config.toml
intermediate_size = 192
hidden_act = "swiglu"
attn_scale = 0.177
init_std_qkv = 0.0523
init_std_o = 0.0117
lr_mult_o = 3.0
batch_tokens = [8192, 16384, 32768]
train_tokens = 82120000
Each number is 128 + 32 x the weight over its row's rms, rounded and kept within 0 to 255. Layers, rows and columns count from 0. Numbers have three digits each. The size before them is the row's rms in percent of the matrix's.

# layer 7 MLP gate, 192x64, rms 0.3, rows 152-185, columns 0-63
101:161146130141085118119071134147129058167126175144119106122138097038130137132166099170126093175106163153098175088148159085156188133129091120197118123090093132078124133134136090179111133157104134
106:161068172090117111111161160047168152127127111138156134140079070150119125175073144128153100159111086156149127121126088065134086143116126124144122164124128150204151131164123136085132119215126128
096:130133134138073125099154086071115108100127097211205140119117060135118063106188133119160099115159146094155097118142139095113137128162107156156170077086091106096131085127122140150076109098127150
107:078066124130145133138070114135147100138121138120161159147121091156166196118058106091136090148149115143148106172146135128168115070128143140071119132069109058100117164200147176120149135087147128
090:153097155153111165121076168158168143159141128162170117157079158119068097152132148100128124090137122156092112124084050109147149132177120140091134077203106127125122190156166097166135153114182098
096:195137139128121094093176164105156063110180106144173116162098087132148151182164126115104079151136095181104142161120083139129070183116144154139106124119179148133115133155126054089135175103156132
098:153097116123094092100121117128074187121106109176167066164120080106132106152098163180068114111203145147172167152116135135191166140156125163157113103084106112112114075131137127127111142100192121
099:141098156081077158098127134116143147061080112146080110127081095132135199116099078144104144149131149166171163154130100144113114136072105155090149097066116172090109177126193125133097140088139163
102:157127126054096102115168138162103052132179129107153097181129128116111094159060183109147093115088121117108158148173112086141159136108141154141171105138182144194099113136150163136127183157114094
088:125103146109079113125070097144180111147044124116136130121141146109094078106107116130118219174174137180088167075132123144156139097095099134162091165075149125112173111096135167137111141087125104
096:204209135148095192120164089112130148089173135064134150126147145110126138110113097169128133182106072085143137103123070107116123164085117156129084130128137156116127144118133068153105153149061109
100:065150117134106148125067129154171179129150125143135111106121151159083089071137124118146155141084131131123211109125101104141056102152130141134060193155105205135139106101137077142112168122138117
108:149108120067170206099123171116167147164119096091124103156109077119137182124096149166178147080195106106170093150123148083112117148106072155117136132160095084107125132193109148093121126100121155
098:136152145165157149152084099126080161145170155077097125120133173206114156097156048087099115141106146118173094115110111152145082116168142137182136153130127136122205141129164123068085111087144112
094:150141128092091140189146134175155116085109136109127116148159117086124164110156097151137081140146188148033123169164137171132170155143129109118108189107072152137101126197157127065152169114130125
114:110132106177068137121145148200142172048104096106127150110181133134150079150104116181123127145040120120096199151114137133096124142138086144154096144128078132130139116128122097171124096169110176
090:106153134110152164114111182118101138163083112127144151119079123140125177067104112130126158060055095117190104160083137158124120112079112129182068113187152116120086142195113150146126148125157151
113:127098141176173132127140156160175156100135146123128109136105053134063188110116120094078128117154096143131073118152142127105080069119106154101154133129124115114133152110128187148088165072180207
098:152146148116114096095078156147175155111120103148135131125033099162157030117101171129102075156140109164161107095086119137158123077131148133134117127164098171066149172118110124130110077162123113
100:142142089152119138124138143139135132092088132119156158200071074109188122141170091093115076145117155126161199094085118172137151114118115159186143170152174156150179093094155088096104163094121136
104:186109142180078153156168143137113064108116073104116110096171145094135140199142118094209129107181089143137118184156107115150135177093096156131161132166097128125117124115166160162115128131078099
109:104158152121180131040133085140138140147164141095131077176090208113084132138121093104126141151136111129119153154182117120198118119137104124097106151126096173116073151126187107084089148144086092
099:181133105071162115150148143131104083141194107181095118155107110122081099128079095083200132122085174153149113153159119127100100135078100056116149117123107138135158102100173088164145099171117156
096:103165123154041125124157151115088127178155135095146132079137114187111106131101108186160170117147088149114109131183162124140100069056126158159100205142099118115159115118132168145144148082143111
092:075170123110126146117161123077090077178099101066131148150153132095173099143135158109100151167116154162142153069063155106106164099098135081203123153127099121081143142185131105173153119111153123
128:089152171144120115189169165124131109138117169094115098117183160106108150094096151166127093128108150087106174065106107120164166141177070111170177144128137140123140093071102074149122137098080072
105:109099091109095109152188147111150167122041157052144149145120170112142118164118146120141175129110116099097147089113191176135109140086083087070137207117097137114142109106154128110155137116087136
099:139126085067128160126149156114190160146156146118099171111121155117082137156146173099094106191157120157053119188162139150125114138126155143143062178085118124127124141150183106168109155172139071
109:104156102181123143140079093143135134085135117142122135144143117150193069149129120119150108084147100129097122060109105190138105111159076134168098175129157144116178112142093093102210149123049105
100:151124116125142177117096177089096152138049068184103176165170184104103066120096127119141150181092150125115093088122122165138109108113091145104152168083126114159141079148132097167094150100161128
095:127146186143126119133133158118069108100158130142147192139097097077102088072104204161064088117095145106139148118104096095175130152134149135134132158162104101136069202152147133190101121149136141
112:126122088128134146106215164100113094130131136109172108185095164141192140120129133192122114152150150091123132083129127113130121109054151105132137143081153166153143124050132096111141186089083077
104:194140103099090133189177110148152170166107146142165160144089107093155146111140103172127077136134129132134153073174127161103097177132081131127122123177145129123179052167137120179172114097091159
102:100071084128112153151120150162109126188171111176169112113049141093085154127095118095174087184176215113157121157137103150098121132116088120098116096149138087112138136135107105144137136090122183
# layer 7 MLP up, 192x64, rms 0.318, rows 152-184, columns 0-63
098:106170212119150186152130144168108178066150081145064127140125149105157151131105094101130162138217133120128105156173094104128152194108164110131141113155118121058109130122145155093152133141127138
111:139161167180104116094101143141157056104173081096176123134093108115137124133125140129135098171145112125132137122255101123116135121153146136175100151089169134103116135166128136161200129099121085
091:102123092094152125159188137107106170136124055157107111103132177087097074097136136113161189133064138075184155110119148092117139097110121077128178163107119100109165160085121189104122119132159151
102:160097110150097211184118131087118133118076151101170123105128134101167118123180097132156128103182132158164139067093144150119123129109102173123133057102173122141125062064082136105155155127114095
097:082109120142168133121147083100092081087178133074157115118139087157160113096104169113142101129144147116133069108109058140107081115139140081111160165099120079115149112155194145102070097093190118
092:064137100130074169224100110158078165119130157113087106125148106148109113064127118159144136088124182142160101117104069108120169120181121075114130129128091055128137135140138129118114073153105130
096:122105106127110155148063120132078160115135126100186147080091119083136176145060122141166136135099105135169173109123104121168081174141171194129138105090162121164155143106077068149111164146147176
109:140125143136069124100171180100105170067097136081123116151094081123166183092130117098111122158150074176135109138129175123069074099112115114080170149164097058118110137119133122086145173092131142
100:070178147130147103098137105111095148125119132144146138100159175130116071111186139082133127081124132097104105134049166131118119164123118145095167155166103213104182183137178137079110089140153116
084:119179129133153134129132084067162151140175184140153150048101121138143106111120173114103085135145114091115108172103121130132045133105093089081115129180152162178083125102085114095187114112101132
091:167159140158115148188130159195168142105127160186093183157121126181145142095102160166146146109164086147158143148186091093109087170106136125099132107121122129139091114140143121213111156096066113
110:146115175110163122105132135156103110128140166102108097147081157118138179164166084117126148105168165121173068091207127158075156138077116111081096106081133041110168132152115142166117110111152109
096:110098163137109121176091087121151142160144153158150171127132160152067095066095126122142128065101121176188116170113093128122092111099100152163103130152129105191129167124061094100093062103155115
118:108132114124089087091139131125176080211097079104090178141115101130158124133111107075162136149114123123174116142096128118134137150124102180084132042145155103170061161103076174136140106091128126
085:173107127109097123146171096161080142081130144127123094142095083146081157124132108043146185154207115169087161147141138161164112146138123150155108166128076110121084123174181172146101161114158132
102:139129157182136095134054129153152130120154131174105102106171151100096090105124097139132183176116113125136143146128099094071161095118090117113065139097071196097170176088127134202104121145136117
098:176133137124108143087108123095085086083155089111107114169096128179098117135152101117176118186151196071138113105145134166119142113144114120034157167164140163097160138099118070152080142147128092
117:094103147095160098141102122126189086098169134084144155137130071089112168157138118126048097181158090163113109123155144090119153140156150180120111161081117104080132167101091144137149146073153194
103:114077151121149149159105154170103164171134121152092153103113167131120183173132060127097159154056094128111143141141102179177152143102059133105081163092111146131100108073172187116128100145140142
108:133131102067145150146092103106082164098155142138123079121147137157143131161134085075185161170071152104113131159180092131102088086146131118111085166099181098102177133106094132147072135110081073
097:120078124110165110167144066130115140101134166149122082112087117133068107108185133069129129115200157072165110132116173116095094099088172123114104168138137131106158107148160169181114089058128130
101:099153143145080117180119136158129090092078078113191091188094125020067112167160132131142137111126111129136146145113109052152095099184097136129122150127141115107118083100090131121117112120112117
105:162137144127141135144128151147113130118130162214094064110070119106092094176089179088177150110154091121111109136124137149081105129042145113110097107138167106104166117117112123038127156161139136
097:126107171168148145134123118213087123167129117098157091077172112136128113174120142112173119223144167147148135093172157141114101189133147122151121130192104149100120133103087143143130093134054148
096:142129094057117161077085177124180104090152132141103092176105145107101112162124116025125096087113090150113081122082166126115117091143099160116171125161123088080181139147125128129090144125125110
116:093137150172133075137136130122146164126090084151157117135062092122140130096167127135161136118091089159146108120103157173151138098124152113140187152165096123078070144125129108040100083111051174
099:179133145133141101155065110151106116162111151085061147068122141197105106070094096084108115089156087143152179147115113074097140123127131152142144105160156156101118130116180102166186079164122113
092:140183145143082102118179121178162179107092104116101097122152149097151070103123158064122156175184110148099135164140147127112101137146137141100103123142149145131136091223134156126128160179073181
105:145125166137182129102144130126129119144180101152134124147102153174119092120143105131167148094098087138128148109121117085076053151134167047180171150164090071105087103132134180156186133107104172
110:141075111102122130121056088043158109121060134127148141180162147154121112117158100110155118097089167163088112160146123152117166128162082126110122162125167107170187075177090100153113124154161124
104:104147104132079192107185113185114186124077163168149131138176095101110055095135134080103121169097113178099114137109067126117159075117138138108115103139150156149096133172115170086117138147089113
111:110063088144099206124130182127102136118079123082127098213169223149109122149135122119112178145133120103101168119140109122104159090136113074136092156120147112098113152092115151092143082144151130
105:119097167087145123166125058171109124147165119170141145106149102146102118080101129083121194143099090083182104157145153157183118148181146141148101049125139160146140121127144159120110164202108098
# layer 7 MLP down (transposed), 192x64, rms 0.2, rows 152-184, columns 0-63
097:118091143146154152135110154122107102136058143091187092200162159084127113105196121184186107109149196112102122103122130048107134131136099093116123178112143133123060125126103110119167130147118140
098:149107112118113103140168152162183139129159170167142220146111160211112121134124109099152174119106152182155142127156101140131107125072133097154134095156082119087149125060153105080078114095115159
097:155132114153140070134152101142121075108156139155196128182075072112120164113083118146143142155116066133082126107126148168151144118119115183115094103167110083196067166156089074135104139106121127
078:133091168151113182101189141124159140091078138103066085138167102089143135140115103090089094185158121092109090144170077094100173081170175105080131135102169111104124088120150171142152136138103141
090:167127091107112081142125098089130135110078086139134140145144150117127164127160071163104147116076132094110184098101189136171187125153139146099062086134163115106088135158065089163125168182128163
099:113142124155133126042132154059149125108090139088093117118072097068143148175115061100135195164111112159102160166137145129156144151131121150126129152106152146155125127177076135154056160103090148
095:206183189162145107149179164177160096151152103120125136156194120155082101134164138127147118150156174110133068133102156124125130145148095092108112119148094153113144133126133150084166134094034128
096:149120093111150148174119121145159143124146217137169111174131120075169159130086107125177141121173146135167140132074150122121134094181119111160197122131179130131091097156087124220135134103131088
094:128114135157126149119101160108162163150105113054120130156103110096115115151142094133121137135133065107108120199226158133189167130139136213196095148114115103139118096146149123096086115091143111
111:127138091104107103083172138161076119125107097141142093184095072129123131121170139086117172082121148161115155107175168116127129150103177172175119181094114118030158170138107122179109148159139119
094:156131129128152115101024162083106125096156120143140163104145157130079136091099131063121108112083114096172120118120156111134142146227143152114125104123097095124178162109106167108114128103098200
097:119142091144169098168080137136146140137120096110141093155107099197097116116157144085175113088110067177072116112096151182094175152088165094110148103153115100138094100206095119094156116098155115
090:156157125122164113117164183130158142135094190081203112153142118145173120105125128114126131139148149124145149134138131149141117122187172086154064139094114064047131089133186092170110148067111142
089:195126093071100185134116132134168132167105097073145141132102144211126139180089121106160130154101194118189155151109110117129105145137143168129150107138149133121139118156148086104101095117159040
105:088154153158191129132071141113127157171119091152142128136104157133171126146081102119107143133095057076172043087106103095101129144109174089104126135115181148150164122093121136092107056133145149
090:111107103147157211133137068120135127156135107121109162156126151123142184089148083146114128070170121182117055118123125137124086121145106118070104188202081109133120103152172144091123134152079111
092:105132092120151178154094137164083120132098094075101139038111201151099147108100039104106138133116096122122130114089087142095160141096124106155107078154184090170083138107121098132137124137139113
131:120131100111119174121112181179127171077127142132128200102158119113096122134079125145113047145123113075153145109168074099145120164182158114095112153155202131112088096105134123125122170066146099
105:103131161116160194123127148132124108085097123079077101145126123101155097107039145134143131153095112136087188197139142085076139126139198139170157139103152118187113180121151104129098101122089115
098:106146144152113141150124095087121074048127152115092084103149128120163137148136135092098129065067152188161137140135071100115181120122140130131152127117088162134137118137044083122145065122117192
093:069090086132174105162127077136107127169156218104103112063125158123165091064122136131133152106121080126134150116110146103132118135139134149122146060125129113126142129143176109145026128100156161
116:158100117103142163160089159119129189095113162161131130104105116150163151099102117130118135093144130147120185089070111146027119110099071128120133099116058056147145129087107160154167089132091130
095:154209096124093122102111077151161188109133172186184065125114123102107131156133136108101083141150166103137070165130170150140131080084129108096136131170152160094115125085115167113118094170106169
095:088125076122111085131102167142153095179142108057098112123144126157091113118120188148156059123098112163133122097178151118111101118093149137125134201160123163179093108148115181175143084127163075
094:077145149103122137175134085134066169117128107143149133107146054151126165091100110122161131158123129150145193111164131107163127179110069105167107049133108166104121119186142095157151072081155122
102:161166103100154147168113142112130154117077156117097156143170166059151135101146154071153144096102145090055158130092104100072193131074185107151089112097140181174139099137135102142115124142143112
103:140122143109098125127167113090134138124119072122194127165109155112131141103132115147182206122066106119121058100159169177164154191102094127153106189111097142151125112180127125076101175090134122
099:150087171143131130144153170140124061121165107114139135174117107165108126052062083160115123120119180123160107079111181143134155143109111131121126110174081096064095149105119165161114074063148122
088:121112144099074155168094088152137157125089120091176136137075105117099150118121177139069176185100158144183159143138104168152151124139096198160114081143164127152163164151124146126067102118149071
104:113078097119138147095088074153185120095147160143137084108092133098124167165214094127088094050137118123139138153130120077120135198169154104146143145174166149137092160140117165093162104119109147
099:148148126176119113122179138123148133119146085162074163092102106117142123043092125135072052114106143166111080092104161136101098144140165096148152171223124116118114096133137128159074120160114131
108:151095136129098118106116112132207135152111078141218130153078117082178094136162085189131177143133168129094109109163155116111135128158154159129165177134119055082175111128139125107137152087109120
109:114121135188113115146120133113119146051098147137139123169091157155122184077088098141152101117189110191174200124114142074109101147139121123124153166163107065122088152146110100130110116054138110